{
  "head_dim": 64,
  "rope_base": 7040.0,
  "init_std_down": 0.0,
  "optimizer": "soap_variant"
}
Each number is 128 + 32 x the weight over its row's rms, rounded and kept within 0 to 255. Layers, rows and columns count from 0. Numbers have three digits each. The size before them is the row's rms in percent of the matrix's.

# layer 3 MLP down (transposed), 512x128, rms 0.135, rows 336-442, columns 0-63
108:153147126162163161105134117093119106152063166118135140133187154133149166053107129156135070112089169155159065128114152148163143113117189121111113103091163173108071109042147177067091093119105114
102:155177123158107170173095189173124162135106121176100180171120129156122059081157123118058158083137121134092156082201134140155144144159168146153132079114092139107125088100108082157132116167150174
111:135154079127142124070100121127110095113153157181113146065132116161179122117105087134148144188157148163085123172097059131091104107143105088154129159185123165164112141099142164167069150089135142
100:065150099141157070166158158144146163139171106087150139051135120066131075062138067026110134141142135122110134148141161140101096151163118143151096135104099140168090125086109137182139085170055093
114:081108106126149139137138195147066185116001170098146123117136154099149099091121182110143161177098169113187146103109140107103187106145150121124117115106072102093102106096107082160199132169155166
100:074123067153141169094125146150145136140145181117129193177205115141103140109134077168149116137147151112134079112107089195082072166137119120086103111149118066138127096104132160168075081097126180
111:138120151163124119167096144112129090148101133161149154126114128106135185064087099100110132122171124155140073112116180126158137173170145101101137125088138133107089066083145132132154123076121078
100:173152160097055130140221124136052134151122107109147134157132114136135174134148138116173076081134116161151101120107153141156120141074164081149097123114203058180185156087138100109163156136170173
101:190148172151150120143096116121142160109083096164122132132100147042134148129096094090150156156151178130129103148134148170075173170158142111143128057065124153058096121085153101130117084142124171
111:113119099121125100105129192179175148103096056078132122098140118093059145097100151109103121144093118121121120126135124142160120126130091131084115128061077085097083163143181143073141091204096073
115:118108113156097125126162145143137146133109139113141121116119134086164103104167101068074093164190144129072100101105142107076096142105129113110123131162123121159151204184119161102140159191078137
090:111146123111131104139193143145141126135109144138113168174140107112117097141136050095171119071131122071101111151161160146159149094101174166068096163095191102114100118110116128077135116081074187
094:143141146161135164162132124128179085112202160181119155168139111104068119130131061185112154141163169109165139134141128170164114083120147127159085134168156143120149116142183194173194129124160137
111:140086167124179175082124143108139092144169159111129063116127094167143116107142113103175137192114153090163176097173144119152074104102065112177151145106097153167103188140067119083156156065163178
114:162156188135108107097167125126092107177175114058125142070176084145095149090150139114120174142086111114146152169172133092132147143186072161126153156125138119117160100074170101150195126145091113
082:088156129127077174165181112091119085103104112118128123066170108119101138119175116130159163159086153105163139109158183176097040132150084135137097108149150181148090117161101105130070136172122097
114:090095156094061165111085125088145039097142116132108092139079116139101141113130135166096136179026118113200138137137110126155105179090100099116109133145075157099197136131082129109133099134173162
093:147065161109133145123100098114132097098142064153117171096057090128161110174160149080066097153145090135105183165150115120123133170085155169144071123131165081104139170087096147151124106154095140
115:113122163153144149071065107136098083127107140083092131157068118078126132140127103114067113175170106123139035086133132180123068098100151114137108193152101127158136135144136132137109122180101147
107:138136129093182168112129176152152135103085155203115145101144126130143114102182076194089138108119101158147105141211106115084179160184114154106105129143102074172178089131081135150144126074100177
099:124131091121152128102178165125173153109152084148092100100090133165153172159100182097130142056125136154139149104143086164098154135134119164122107119103184109140164119133159160148126179167112132
099:110161103065111161158139151139133040126180117122132157138082120101084114125142122142177083076125127157125155138104180101134124131161108089095097146149078089097113161110058132073113067136127140
103:129232139110123176158089100169133051122194120136117143114136183153181166084097144143116127102140136116106120165096134153136098101136111098100145091164094130094126074134095046156139176094141120
083:102112100151112124124115177189192147124096138099070100128136122084165156169096156157178126088132092125101145111137123109103107169127149076101101091102144142131142102082122146189134097087187128
102:102152177131044111102157186176050141133107143162098091148131115147146076207146158148090099149130098118169140079201125113131129132180119139086115123135077183183158147208124164136100147117130104
101:158114157156112171083063206160135121172182101139121106137189107148182100149194133122068118127111134131120171095112126080101119084113143096104117131166114097142137155089155076181103112128140054
113:154101167079187137145108121129107127156124146147098105129191121184105115078131086152152140103129124137081071129081058182061146128133103145138163155116112137166127061164132154171122144178142112
084:110123144107148139135156178188144181123100117100070128122127127100105091141135082102083188136090131158154061089160118122116182168163103132171166081098143092111115086155195153206188114147127152
094:136109142166104076145107157148138192146128174129104167160138150097181084170140131155072140062109119124028145080125095119170117169116127120181111186136150140132103082107072136100135143113127176
115:123082111117106181108100131129126124144172093130101112108116116089116112126136092070048130073154118084191098161147184083105164163145128144194141126133161142111076125146145099140157163107068139
128:173146083153172146149122135118159169129088185082149133143114111123171174063134117162181090123138122131105099129079164109131118111124127137141106140092217105122075156132142103091161129148107130
108:151153118080123185109183050155143183116141180126147146067111133144146153129073156095128162116166089113109170104100122146158069099163114114127117139150206122114146133156093192127137131092082158
089:214141151155129123149141159148147109106095135131112108130094149138144134199086171118118121083139138166133162124129115203136141063116097147086087071155133165132119045114110180090096080092119195
089:171126130183116194108154164138177165107160162109112180097159179117109117078083064163091120135146139123127101161092158106138127109154158137173163170116122181124109083110096157112162107168083097
103:148142120120141159165165112088114166133141107129093110103107143171096129110077176114145080128156111120083134114137089070178144076087145160100107130127160150125131171120113102072153089102159100
097:077196122125136106117106159159109133114134189106112174116131111117153160115151129112182107122122102128139083129118133145104163169173154093152100103145136117149090102134110156135091139178150112
112:144155123103093139134153159128124151123158118098163141102125132094130158174093145122150106161111136027101110110167120150127173148134143091101110160169165108118142144078159057080110114147126096
084:114078134126110125117085141163097192117139123139175121126157096080148097115163139143164156106085109161115136147093103138107077119129144178143124113115105065107142115205124135138166164122137109
118:144117092155098097123162155181124145141135096102071137142110081151060167121120089158127140053128202148127129176122090135118166159153138116135146132172084101093134162137145224184128155124136108
109:134132144152114080061122110171136164093136182158127099170122100148173150155126126078117110056105158131136154158113155123125148192092141167118121173167137146049176105170112187158134104100127115
101:109172126084163172111114088182147142172139180084102085120122100122144134139068101131146146074065135143103162144112097129198168148199104183118142112139159099133120120132066071106102099128132139
102:186113171128100104145132139121142113155162136147195107090143100116157074192148069082148138172128110083127099157154155121126063127139171071107123114106127212155161117080042144136083166149132090
099:073121160103093151105114155163081137117120082136108204084103147139113134123138139131072124112087137157132176150127057141143165116099089145196125064136157094182134116144138123058156149198132128
087:096183170073137084131104153140176137181095172199086132081081099111119131170148120088121106101158127151134140092140115160143138137106153140118121148093169108074125149112111078137147121113137148
099:162059146102088130119103145165173202109139131172133137155105126081110138100158143128116076083079136081083142129089063122175166103100181136151124179130134140074206081158154117134133129118083138
080:118128169120127175084114131153142179139153092162166134141104153102164068127117103176093152094124126123069124117119098216156111145131073107130115099173134150176152106133144049083113178177145104
081:048123089156091098101146171129140167121167124109099066154058177090145134139102107135203112092089110108117127093212136086106065109135148149129102130073138132150125096109064122099118123060117166
107:127106086109110139174113168097087155094104129130138148116167143141091140181099119087137127150159155106112064181105118168105144107199182094199203048163138088112147140146112183128100083131037124
029:124195141189117150124147021168078103112073087089178126094156140100149152153161119085123182139145116099067166127117161130096132085131107138131116134180115112093157160128210104106095116102162178
112:133151126141107145117113094055067114140115172049168100130157135083116127063163124116134146140132162109154132120178107094126125148101149191138145067103143119141109147069132138151102145122101156
090:120097062118082132111111105098173089144085085119095118120140148136174130102060174113139225147088180161101141111144165160111194093128120151124156147143195109122173093130120105161106169065108149
102:124105202159146128140129133145165138130120157117091149128171106141113142185101142124105207088031104145168126131171139092141142142107197143117149159111205128149157086180109114146084147161038110
115:105119110132182187126137057141161131104095075133091166118105133065079158137143119134120112139157060091143124129093183083107124129150115140140127110185144079096113129102098123107125122080130092
086:136140112139114159149145148158123121094103177101133066200115128110132114079140132168103219138130145146129123098090115100101088163069115161143123090111146143099140090184121188084106104209117155
104:137195164174164171137080115101146103154089135078124146165145113072095144071139109120096095121188103148135110126118205119133159108153101150078142097116130062109122091145129126100100100121108168
097:074122146104084114158079129172133124084092098191094143141125152146149122092140066032154100114116139126131137136091163097102180127216084202101123151178123129085092160097168219115173150140127105
114:164128152128107146146113175143120092194129113112112083130143087186130122065173136142064102151197090112151076166174171089149133109156111203139097146105094166133163166191053089148139149165145114
084:135150083141057119149100157079128144162109133149178113143134120138134131095153156137133084129233109169138136140165087147166099110099196130127151118180078062086124164112098187144146165181052160
094:069141111160109111127167139081117092130101127119117109161130112145116120127148050172147140127127135106087122135104136140159157138105186140149097118139123120135123171131100162063148136193105051
109:116131132119149097104118148103127121096135149143160085165095126036170079150094138077148143103139070165137088122094110088119108145108126143151140141149130163091094144113129146135167127103114114
098:197143146128146196158077181132167118140135104168131189083116087125135123156190161126111166083058070135123152111156145130092095168097103124130086157118084121153124072075147134130142090108067122
105:141189098104112097162108135171133128117147163113075076102088122107202120126107104159125133110105093174082124096094117180147111114167115124167138176073124113178071163172100148166132177111120107
095:075089181122161145173097152138120154091087076154111131090120135152209123100161152088154149085150102179064152160139127098101123114125167195108110213178188167127169202149149172175136199159078163
110:157176138124119116111126072147138137124167118096131132110137216177111095139114171141148097135118133178100149160110126158122090165104156095219135125069151151153043137092166061132143105131148084
099:106086171107108118137102132145153174097118166143143159127125137139068160099161127120141109178153115149110129135133139143123068109172157155173134139161049108169097106078093073074126147155177112
097:092103129097147142111161126110137154157161117087178059125169125190099125140151111136154095059130107158207147126138145088118120144082056082120086135151126132110107134171126106095117132106124115
097:133109132106156159127137136171123119166124107126140126183106117156141175137143164135065180132125129117175129163159124094096125098120131143122075133124107128116151142043097118104109124125126069
092:038153140133108104087159169150067143098120088111174164122095118123083117162090096075083144094080156113128175115137151149144158120194139107124107159127077169090102166134082185108137121116162080
102:132130133108074119176129153082141112144185127182090091174114123160104072164184073200156111122106099126138148129174152119146085062142163128084080131113132133154108181160107122138131196163198121
107:114111138114155067133107112127096164154139125159132089142178155120189170105149156102089095166146144162225126140154123130081044106130114166128188156137101105150152140154084087128092162155134206
089:112115122124161093117188087183135145197119080124090130089121152146231148109134210127154083191114131091117169148116144101122088119121169135098079171089149157122156205151118107124182142161126131
107:143255108129074138093112161089099112093165137112151152114127131102141162125098069176180113112123115115091132151114139124097127150085113167108112116110140152107136129177098148152092177137161108
107:074162121160152195116140113116124128137153106197137029169139115122140075179137135114117120144099139152166077096123103125082129136172124125135115101113093154105155087066110118135126155206159183
115:133188099152178076089141091166127110120150104083185119128163155160136157084108121135227137172157097110118109142164124107146148125150150146145107111112062105141074130033068157097106137096085139
100:135107138137108147103093149120101106160119138137116191121081234110114095186139110120125164050099112084145096115120131162170152076108140113104175100086175081165172095156088063080155164080119116
091:113162132093132143108169182124198122214130103126092185150113131121180112162100117114120107066140103135132170091129120127058141120150150082135157144160138102119131177148098142143206093087094111
084:092151082059082125102131142153141144152166115131164092137076175106091066135149170122142171141145079089086106178098085151108083116104106153138160118156121125164173118099157115143141114120161179
096:112152135138121082182119160118114090110093116101089252136115088164133136161111153141125133091134123114136114148106121107086184100097132136124110085148162194117137146106136174143158097106140081
093:096128177110169115105078126096161108137094120190088094114120164149145074120154180130104113090096068126159104180098172131125061141130209156127142119132104153075104157090051125121201171093125115
101:112137118146159133110120104124125135144161105086122171112133125141129182123032085143132134118105085082136144129088151139135097150178134131076124117096175090155162180151164179127093132143201090
093:148122121171141088103181124193103128162054112126108099178144143146196161138145150178081048102141101108161154160127067139071127111116135116070141112119126097134100160138157108158109089082178147
094:117149114119139134135062173110057164136112176188165127157048139074150097156160111092163083103116102110149165150092111098129154103117083146109130113101117159170076124137125064128140062114108112
102:165079128152178132149129154075133158116108118132126140103171050115077123135140148120174114139149156093120176142099141114132125138135113125144159060169075120113199153176120175136119171151157127
095:141184096125134117114102129156162144059051106129082184103170100117122124089104150138167114102097176138127088151170079170111119192113147150135137077167140178108173104109137068074110108127169149
093:118107136139137067110214164092123154118123139163189146119103143123158196128142173090112082162107113114106117144134092148215173139126108106104136141142168110135152071169137101130142094144076160
092:098154159159072119171131143197096108103169163170137149117152114127091123150113134122132135126079149137105153104120139146106207160148070128110103118074081117104182161156103144117063150150115135
094:097113110084078152106130135130107067096162075128174093121178068053081052179134147035072118145170155095156092153146166143104133159150125107079130154192114144099106191114118126128148151144110198
108:129144138129111113173064116136123120132146134104091131134168082087131114136116098074146203142112167150191069140131130083123129123144178145137144169074127056133176118142126157113104111120098109
066:118129072143104090165146161137071139152109065123164151187079135142115168130152082115132133143188110123124099171180091180085107124136107126135169093185092173080106167121132160084105181153110172
112:172168149126143125167145194127110154161103130178120142148148099122150136106207166139173092132079164073136090119139215055125151153072119154098066114161144151108102126098158142120172151139158135
095:140123114107147137112115125119102115137134141141096102187129108104160086155194152138153098129217126178106138137191189183165088171141176120087123149129169124116102200141151118096170145156147167
106:158091182113150125136131099105120086115116117202126083102160134157142122096119109105191107104084087162149149140146160169201140099146099116141127143147123152093224147162160133137158142143161125
092:132098120177093179105121132165149098165091098164142124135161154145155157207163163171171064164101155110116078177179130173092117153160115124109155083116129110142140190053173117107078166121108131
089:119178147113118140101116158129117117125137145159099108136122107134187118146151149132143202130162098113150191151148140116119136083139109137110102170104215167165189192135102120135103168091117145
069:119124052106112053149116092157115148122131103159083146122119137156059108146095152181180133143073156021145108081142165089115130081100145169129067126086154130123156101114136120112101157094113123
095:110098129073122156088108136126174052061173131201102155157121124137132123086084171151114167132121148097151133139144115152107162120146188063170174137136120128134091154163152061144110152102152147
096:098113106090093170131152114118112211152160125146102160151141114162173149160132087161093127146107109142149075163114108124155098120129161147110085110151124134155132053125100111098126172154166085
106:123163148122110097094170137126102116117144161110174111090136142122136186130143103105171140133162146153173136066122069135117203138125085151162192118119108129155148059140126187134150113157090090
103:162118061138164158145117112148172089087111176112039137129112126153116161084126197155062112186144169149150106134159149170153173162073079076100133082103088159142132105114143138137132123161104135
096:118153106114096129151149148187130112166129095152105177120161151120085130118123139128118113175082151146151131101137128100112112091134146120179140143176056172106121092079150155084101131145206137
090:103093126105096170166143148081153115127128166167099100156108132142146132089096129125056096144182131137073114123129135066139076104072178089168114117199099161126123165128131124178155042131119176
102:140087114097121192151128154101123159135092111151130117170088137123102107122111117076135102161050153119210170080128089106106155161084118126139179111138163098061076160067215153142131128121155109
104:130144088138112142170135137103140089131114119123167148160187118165162103101087135136099186148066119143136032132186144126114147096161114128085084126142141130147116168085106135078099106151100114
091:117157129055159057103144150121100172124172098169075119088108113118152123082129163086111135154137152105154161083116150083082144153140050092083088139145153163124089167127071109166078146143115166
101:128096108149153167069171126139140176171070098146132142135122138161124101141151157137118135122190132097103166159123120132109127091116089155072154107136067114154091113037208091082155094143156100
094:080126090115135164127091148098092170135141152123082146168172091120119105150130136149075154167099099135101116174117107148135065067100123144162122098135112084090158120135081138095179178137120102
083:161164143147144140125138172134081124111153147080054084109151131120072157132088135140098137111147050114087099103090151105151110102117178107141147168123151100179169136153145143098104114149113134
# layer 3 MLP up, 512x128, rms 0.15, rows 337-443, columns 0-63
099:103062165099115083073173074110092086144156170111066113157116098111085132152090099165078132203085078139127094145107142113069096117143097048165111087123150163102119090144152173144148173155149070
106:187122108147184114124100093090157070106113149129113123117130166150094151101122159131146109124129142116150093093081159103138055183168162188133142141136157103170151168150126122149152188109116134
100:130122138087090095144154126032119141121082083183151066141141090111122129110180122069086170087127112152061166132143115124161180141091113062130166078114131162142128097099066153148150135162095186
116:127153116187080116125109122133110101129104104188158159164134152182129128136091138136166122131128104162103131079099118112147103146115149112124187143069166130095112125091185096095129060155157127
097:103173134129173093127113093112132118152155081137148076105173149126136122093130205089136128121174085060073088078128128099089157127128073152165130149141172158135163226134145090090128129092074088
102:163111123104132163148148164097119156107177095118102101118104109164171111153137148172183137105119083181100210160111186118139086068151157163123153115078118085145114140140075125145129115174141134
095:175148176154106119089102130084117132169126188152165153121102154139112150159113125107134152156096131170137164109163112105193143165158096093105151130132090132150115080079130112117177097084134134
094:110126090145169113155057093085142105147135117092132190092126143131148146122122132134108089181154170110138085176125107099090118113186122156118151149138154133130161077089178089131129109202139142
103:124107103141134132103128143126119042113080121150085161186132128156115097191166093179119110109192170138105129076175153144114109212125106039082167106113183142091133125156131115121123126155122170
114:190125166124123105115091083198100117171107126136069162110164155175100118157141126129148109156117126184156166118125071129150066130115152165128139195119065119181157118147075177070210098116129114
093:116141140126067198103108093120144177087138081134109164194113152098129099119068180157114089143149105089118110117103125114142155102171130182166059069110085153110161107082158129137105112114138097
091:043146088137150128128183190078121133093139057148184163110185146144077155101161108083141159120168160146107123111120097092117120091142136128118097119159168094132158077166125126140147143094114128
109:105081141035099097117164175091110114098135082139150134114118185085095158168149069180130116129093137122147086099160122153136165145129163138162117177117125108075128169095117055064134159131152116
112:145125177146110116132072095142180073125144122107121153157067143165142150133123155064145147141136104156116113127137083142145142102129096099142125068096109173187160139114092149144079062138175142
088:162092061154080131181107153129107181171086116133158101125123142080158152163112126122073139138107142150157129132082115058133153216112109133115132183085127069078121160110135144088166114107176093
111:130158140101177108193153175177153116143099151090156134129117134097097157084104132083120143140056108145189100106131113133119112127170100095131149062120142188146100110113107104113185145135124156
089:116133071085169177126115125159083100099162118114076163122031113146165115152151115109142091109078126095170088166113079195126126080137111171118103080115124068192189152129172146075097114122143117
112:108149173133139166120159111121096083096146128099136113091124118084138061104116149141097112108153122136126092160160130086157087092125177150173170090151138129129123154036093127131158097245126176
113:152179159119125111123133114108193141109145099090173174161152116127155171179052071064127149112100101147098127108111128110152127093145146102123084188082149142178174070084064130120128122204133132
113:150113222160131168100177127118104137103104130120141155100100104089171097144089153127143112146174129183146164139174143099138110136133158066082145073135109132089166105130086152167142081099141146
087:153118100136150133137161114143177160126176166167168128138145124111111147046073110187161107080134193105130091074090108060123144145209092133167148144129100128109155138101062077062109075095078154
102:208182134156089164204104124187102097124133100126145150140117132127122137134116148094097137138159149097155116118088094122132152085164097093123111111163091066150110104111063088126115106154092138
082:091118142166114151150139087122095189165150150164138098137112147108089076070154106110089099104096146112168104153147138104178055065133074181110127194104136106148132142161153101060114131106119152
103:124116115170088142111132067117177114132172166197102102122088156166141134124131153044152163115136121079126168102098171161169168117103113119177111193136183106159129117093128089127151129170134143
093:141081178147177086143067171145137125123194082072109105163087145135103067137182147107109069104161121147109136146078087150129131109181132155070153102073099149140138155061182141170143152107105169
102:127162137121085151133139141171074091078113177101099152081147129101102156083075191053134054160174140143118147101133083111112104160147155166052118167142159080125082123111154162085179106099077136
097:074179092126090155173145109129077110149123108109145104108158203142148176110076163143156104065093182131151165127087076144097070076084156107146123124117118158094115170132167128102150142055142099
088:151176196080102122128183103124089094135121122097142161164105104156123176136121105151145116154152080156119140126163098131130054084184054085150195120109058086089198130113125168107169135177158116
109:100107146111185100114126128127087149142111114193097183119115072126134157066101120135123143148106130112128120144129141130077159105077106129144131144092088136094097061190194112173126083176167137
135:107118148170069185128126162139067081090180072163150122141158103091086129139113143136184114129114087088151108139133084150165104186086149105145077121126044119150192104129107146100125116134143104
097:146129112046189126180138110104157116084150137130129136124161154152116139113118089185161131101097106122148157158113152130053118095113158116139124110104127150140052092042110121107088105100128143
084:041164088105103155129094109107121190141160085118121189106099170132116141163144098171092112147125104102160091118119118092157122133092090084113130178122139142140123097129130159051229115128130075
089:154135101111077143146116147124095102115108099153106138114095097099113157137151185154175129148080127151154123103115173136178116123151203121165089184124120186170055072152150158194091143114124107
105:185087091148113140136130099139110127162105079094135125197102137148126111131141096140163138098142163117143061070154150157091138133090114145143134138125158171090180097126107107081069172123150119
097:163060143125159111137202159066126117093115123131096090132136165184107084130104166117156076162117119081105155049105128075148081107126077156138178124153121121071109123115191125134118158107131090
102:127143102116061116053084110088114162116111087120118173150085137130088118113139167124120090123126164138144101151209149107142147150133125130170085094157093140142109138070107160064125143119132086
093:144152128133085181111107097151171113146185112125112155117127167120171135136142123151153064192104105126132142128168141173104042122072120112156071112147167110127096114113126137080091137082146147
104:126162123151177150146090097139157134171118134120134151082114141157133133141150228147126177121156102120085076126139107151096203118127099127151135203190100084134127116083087096074193197112158135
118:167175182162134163122155062130077123108137116140106119154131104119164145110096118164078173111162132148075105172172111128122066117114094098148192153184148102142171119036151100097098124119143191
101:145088140104125097160137093091104176106119130116122096139112136149172098146157098145099129082121091143151114095107156103102080093082181173097158136201077129183185074179100119112143177119138152
105:120150128104137085147169089123164148135123118155160095096094134162113208184168130107131116166115175077172082141204094156089080139096108097119121068112165099080117113103146113159123139109126133
105:159129083094103127140128136106125139106103141112142116144105078146168112127160056138155065120097121109103156154157168147161083122096142120116120117110123097134090134106090178080144147072176117
090:092120118161100142127161143084130174089118182162066095145162096155137131188126107159088182080139110112143142146192141135121067129161089124116127185086141120122099131118154171093165090141148091
103:128126133187111085132166136147173148138154118150167137158109101128091142089106050155148132117111099080072128041180164193120122117143103088151116111161089119143133157127129136086158179123122096
087:145104054096063096121132097166163061126109180096110160150100137107133150086153139098131100172176133190103159067150157192116144101020177128122065161091103142094139147151124129210145136110122118
084:144114171101098166093177148053150156115076186128177078125138103130129098120171157110100069117139114120166095164101111103105138174106113119159167189134088126112140125205139160107184096156107150
099:106094097129082074150123103135124079137112109103102167171120081134126087157109111112059157193151165057152104154162147134140110145143148115075159098125159108136127116090128138113128146125110182
028:175144136087063124127106180128101139137132135182114088175145060155114113117116076153116070110120131186186124136165119095142132191090118034192126127111162139158121081143077102111148160094085101
104:101145098094187112112169126107175141192138061173116138092081155103149134148181145074120107107173143162107131118071096114114160096111130036136140148133105138174112092144171164055126091140074185
089:167098182045093110155079160171098163137173135125108157129111138155093144142149112153112126081174164144088104050082210154131124123120118091116128146145075146204128125108140074122138175113153160
098:126163086123116163144132112148114127173089069087134105109103093161125163145134093152107123143143091121141091052131141143129114063111119146158147106162114100175132076114169069114111098072111137
105:183136148126135104127189123100102128095117111086138129126068148201107123167177100155144109143101092134188107141104130127171148125184076104079041141133157095181181115108087129146127168104130125
100:117206129115158155102171140155086137065117101114084160128153061114141137187182122205141071142122139170114137155145151114124142068111113142162154085127114125192175141174091154128139120093161162
105:198123130134152129068178156114153131063143095188143125076125171163113086129192162138148130143103157163184144154165079142178149128098104113121070136156147134147162097151138145166083107094136095
087:156146140141126170151096105143153101066115100161113128111085161133155122190143098159133162106110154109126108083142109115122183110115150087147161060106135088107146109179075117206124060104158189
108:159131088087105065170149154043142116189115177134128148088151160105114132074141144092178087120084089100132106143138100156099134092085111182161100117211087118102174145097116085104129115144158122
088:108133139154116163168126151157152076080134201054154154123071124150142182142155187127095138017141153149139098160119063154157160110157134128102127173108157145128101107131145125154064132093100151
096:129109190148101139144171116098146120108144165128054179104107115145152142111132102155114104111082138160155105112091088095165112133116115165167142182186128128115112156131137143107152141077103069
106:116124160119122153131087151159211121085207094098147130135107083126060106108158115186107098166121133097106110106139176095144201068120141140183154134128151169109139124147148113192088135130078145
102:106089118141107150154153157125104124137125103092088140156217087154093202150098152094122123118122123131123113120159128097083036133136119145098105219121127112123163093129133112080170049100192119
111:126123115179143129102167134078078117159133125107107155105173096148082115127126153147107091115096143041154154106157065094087144101111139122149150137199097071093136115141099164136141081140111089
094:136144143118176195138171104096138129174152079154133164102149133118142076100086140129141131136115164140114046055193124157187106179124147080147110106149115140160082108115140199185105108122155139
108:107119108123104092141100129085182140091179129126102074166076102129154156145131116193102094070105159128169132164122125162166141131115157072151144111126137155188140110124091085114136129116120106
124:072125117120112136101087141120185124160143134174071127143175094183119154085110098161182109144153168138160103130061128152180094123152129131206103120148077154140136098059115104187121145170164099
094:126141089163113086156104131156108156103094164130115187110155108149098102191173167171152148127112108109076097140117091129176104105153110142071098153094088105129122100114207132119116131182143114
097:131130145164143091148117136114149146111071116134174156101158112080132083129139097099151086181186132095097137125118159105160115103150122083123159064152085172160124108174166119169154095196111144
097:168103164116157095144054117130145110161096145069072119100102133141163151077149131099237121121118153154110077099086114126151094082074198150152141151152139063113173142125162123133157127159111128
097:112189161155193154094157152106092143110142099121144121125145155121121088129167143088129148180145114141105128120152108134122106103175129117111102052140149103156144168122146118138139154132125220
107:121193128094124119093122069115128088141181136122097161147141114110115116162102114137175206136085123143104133167138120120147128139147118069098116133136137069121141065169154090117102135095110123
097:148140154122082206109112156153108188112176102111139157127116128132053103137164148070054142124127156154142165061181089135171064068096109127139113091110079158110142097194082154126128095109127134
106:151066160160132160124109184090095171143161086151133116158087101181115090129119138146091181153161140139166164148117082122129120090181107120126158091127151094123155058125141112104104094087102108
109:104061117108077152137101148146145106159133133148134103175180114125146104142171150144174113202152140143108128131175055070174177121074117181196157172101105120112090120078150101134118158188122152
112:172147139146143127166148105135113134133140182100128095111096134157100135166114105150104098096149124097097154086087171103095164153142113124094159182145060154143169112110140133095124062125168063
100:119137146124086132146084148164137152148087091151131140163146122109113166155061128133223153103152109155120075143102100100117129178103121128136189127118102097093071107134087130144074097150076140
097:128099125171117185112142103091064082156094113109134152127139099181104090094120168105153122160132148130077115132112096099156159091117128155128166103142175126108186152124140084099151117130108067
087:205140156108158176140073116063165155074100127118152147098131127143128138123106047151131140131049150149137145144219154110154122151088124130130149182150188133136092130172190091124184131135108076
097:185119170120054164072150145131109139163109142156172080133079139141155151137129126134133129150168186190102136139127092148114151099118087162105176099085106099144144098162155127112147129143123138
101:155113177132166112120120144074111103140153097158137170148129128145095095205136121128081125107091159183128118142153095120147104107144118116118205089086113095090144128151139144117095102129215146
096:146079124139097092125177123133086135092131207107075162147122171151178185091167195111128050126095184208164108117111139151185124154092121152155154172128090134108162129171058114150112148112136175
098:128130103144119157113111129115198117084096138142157138115143117134202200125107188113189149166144128131091072138144192194131131149147136113130089151151176125157185147162120175112130138139134109
097:155083109174090120141188062129119077174167140142105135205148116171132125082111123113117210086130064134118087148148075135138106197162101134181144140073142124067135135127132120161124118162078071
097:150147087108176116152119113159149055124142066137114058111116062129091121123080129153086105128077143104089114098114132139124186150127135156098157149098106079144096112077110125094102116115122131
093:083100124095116170162131135126122130149145129111153098100132122194150142091126109085112198163182082130114147116136126142136149067089136105080126153132126117147132177130131078141146151118150095
098:181099169080138118141092174202120084141123074127123102119164090115111132142150156123138120059134170179159166154113203119138130182145195115185139127158079127117121134147093156118089117099120090
092:123107092111124100102156076114143126146126152111131083188163133186113161048205109082145120129102124110127108124138151114156103128125113111139075163118172144142117123178145143113155190110165159
094:152098143201139132162133066132134120062084170155154139137164125130083192134142151207152121092068113038136126193113129165130122083152100131155118111087109080089147129154143176087112128108143144
118:110118079123139097124156144116157078126149096145174158092148190105110073108080160131116139081109125076083102132103103066128112118163202174152161171136134108112131129136157151062125077173051100
066:145150158132131173134128066104148129109099111119126116118124118159141135054084127104110127118146193139118134106147108084101108134091170064139085144088154068093135161155127116121104130089104143
104:103102169163149123186149095084157102172193160143172097088093115159155197109106107159184153122129132132102112157089148187133163201151133097157122133106146152116088089118146157155142136138092137
096:142075099124073117127089108131137113158099118107160083121115149168158163073083109159147156071127100146135151137136117122110130096138070166148120160129166119153116119180141130192187104169168097
102:089158120073098088154166101154092094118086097095162109120147111140141110125131135114120120125104132085124132178102156132098108145092119102103123098121129103151229115162146062084112115096153161
100:083092161173086050173127090184119141049088125146149123089144148139096062130150146106113129101108131184085082157129139070132185083127141197126172126139150171096172090161096099116123142115148091
087:111058143108111108113149108137114121146024114117137078147175164177104070099196082142102150116191175139160166141115140108123226135094191103115079100109087153100110125142130114081148128157099171
073:151183151099121238175171144115116140112087123101168066152088153189207180152096119057111142103162136154118174056101102156167192178153117131113183121154107108189166136164132141162131101128134102
097:159128150152141136060116122123114092148116115112160137107138157103083054176123153173097164162161124120100098125110170067160136142109106122172169110084105098106102135118091104112153119132106127
106:135118079168131112147084139096132100099137142124136153139197178119129103097150136095129109050139115099117126133065137159140125076074122128169106150166084146148152147117187083088151099132151100
092:157147095139117060126123143125177069119162143156117114118115109217104144148186175107180123121101158090162109145121060120135142105118153132141120129141157093100171164102122108150156106075123114
104:148125131105093106136120138126129109144146156122084119118138124070117107122152097131123169159138115126117153137175121119119142125129144140110170090136128119161157149159133083166089085151122061
093:156101184101138122130103107119147109089164080147149120095093114143097137076090131141135107093178110214172141201142103103142152116180125086137130090103175127151069102149081093096127124121167128
099:155155103096134104102177075151109126149088142149163099133162105153175142180195125130157116101077163185123095139067196129149094068053063100180076148119087137163097181132150171135122142108071099
095:113155092124118121088159149106140100132164119036116151138135118139175159128150192118174116061160123136105112124111156139092118081115207132103089053143112141065167104166126108139109113116112152
097:131104171101088156132123138135102128130119116159112136066158107086130109108100186125154138138127120140131149171150124119204135109162191081144146134159158211129139147129153066156131152187134159
086:147105191098115156106067120104173140127127137092087137106083138152105118095120197141129169114101143123109095140098118112146052112180101115113105161107104102115109082120112125097152108116166141
099:134164128116167094154156168067185107071125080130128110113156069105133142081129148125122088145156153134124149169127143136123133105116161149072163194208152140141108107135096207106147189119164155
112:199097157135055130141173126205164102110148131084107137175127124189104140165149112142117075090079159147132216145175137110127144192121110100083118115109142128177149089137159143065102077143143142
082:097164119120098163093097108132132135157090081189145140110175138136142067152136155120133121141156172112118112081118096118100095148111104156121106140089149137084096111117178131182146203131083178
097:096142135103128154153128107107093121056120093138128162103111125116142160128150141109096114126063128144079072072105108097122115118094152090158141132116070154086120127143080179104172090162145111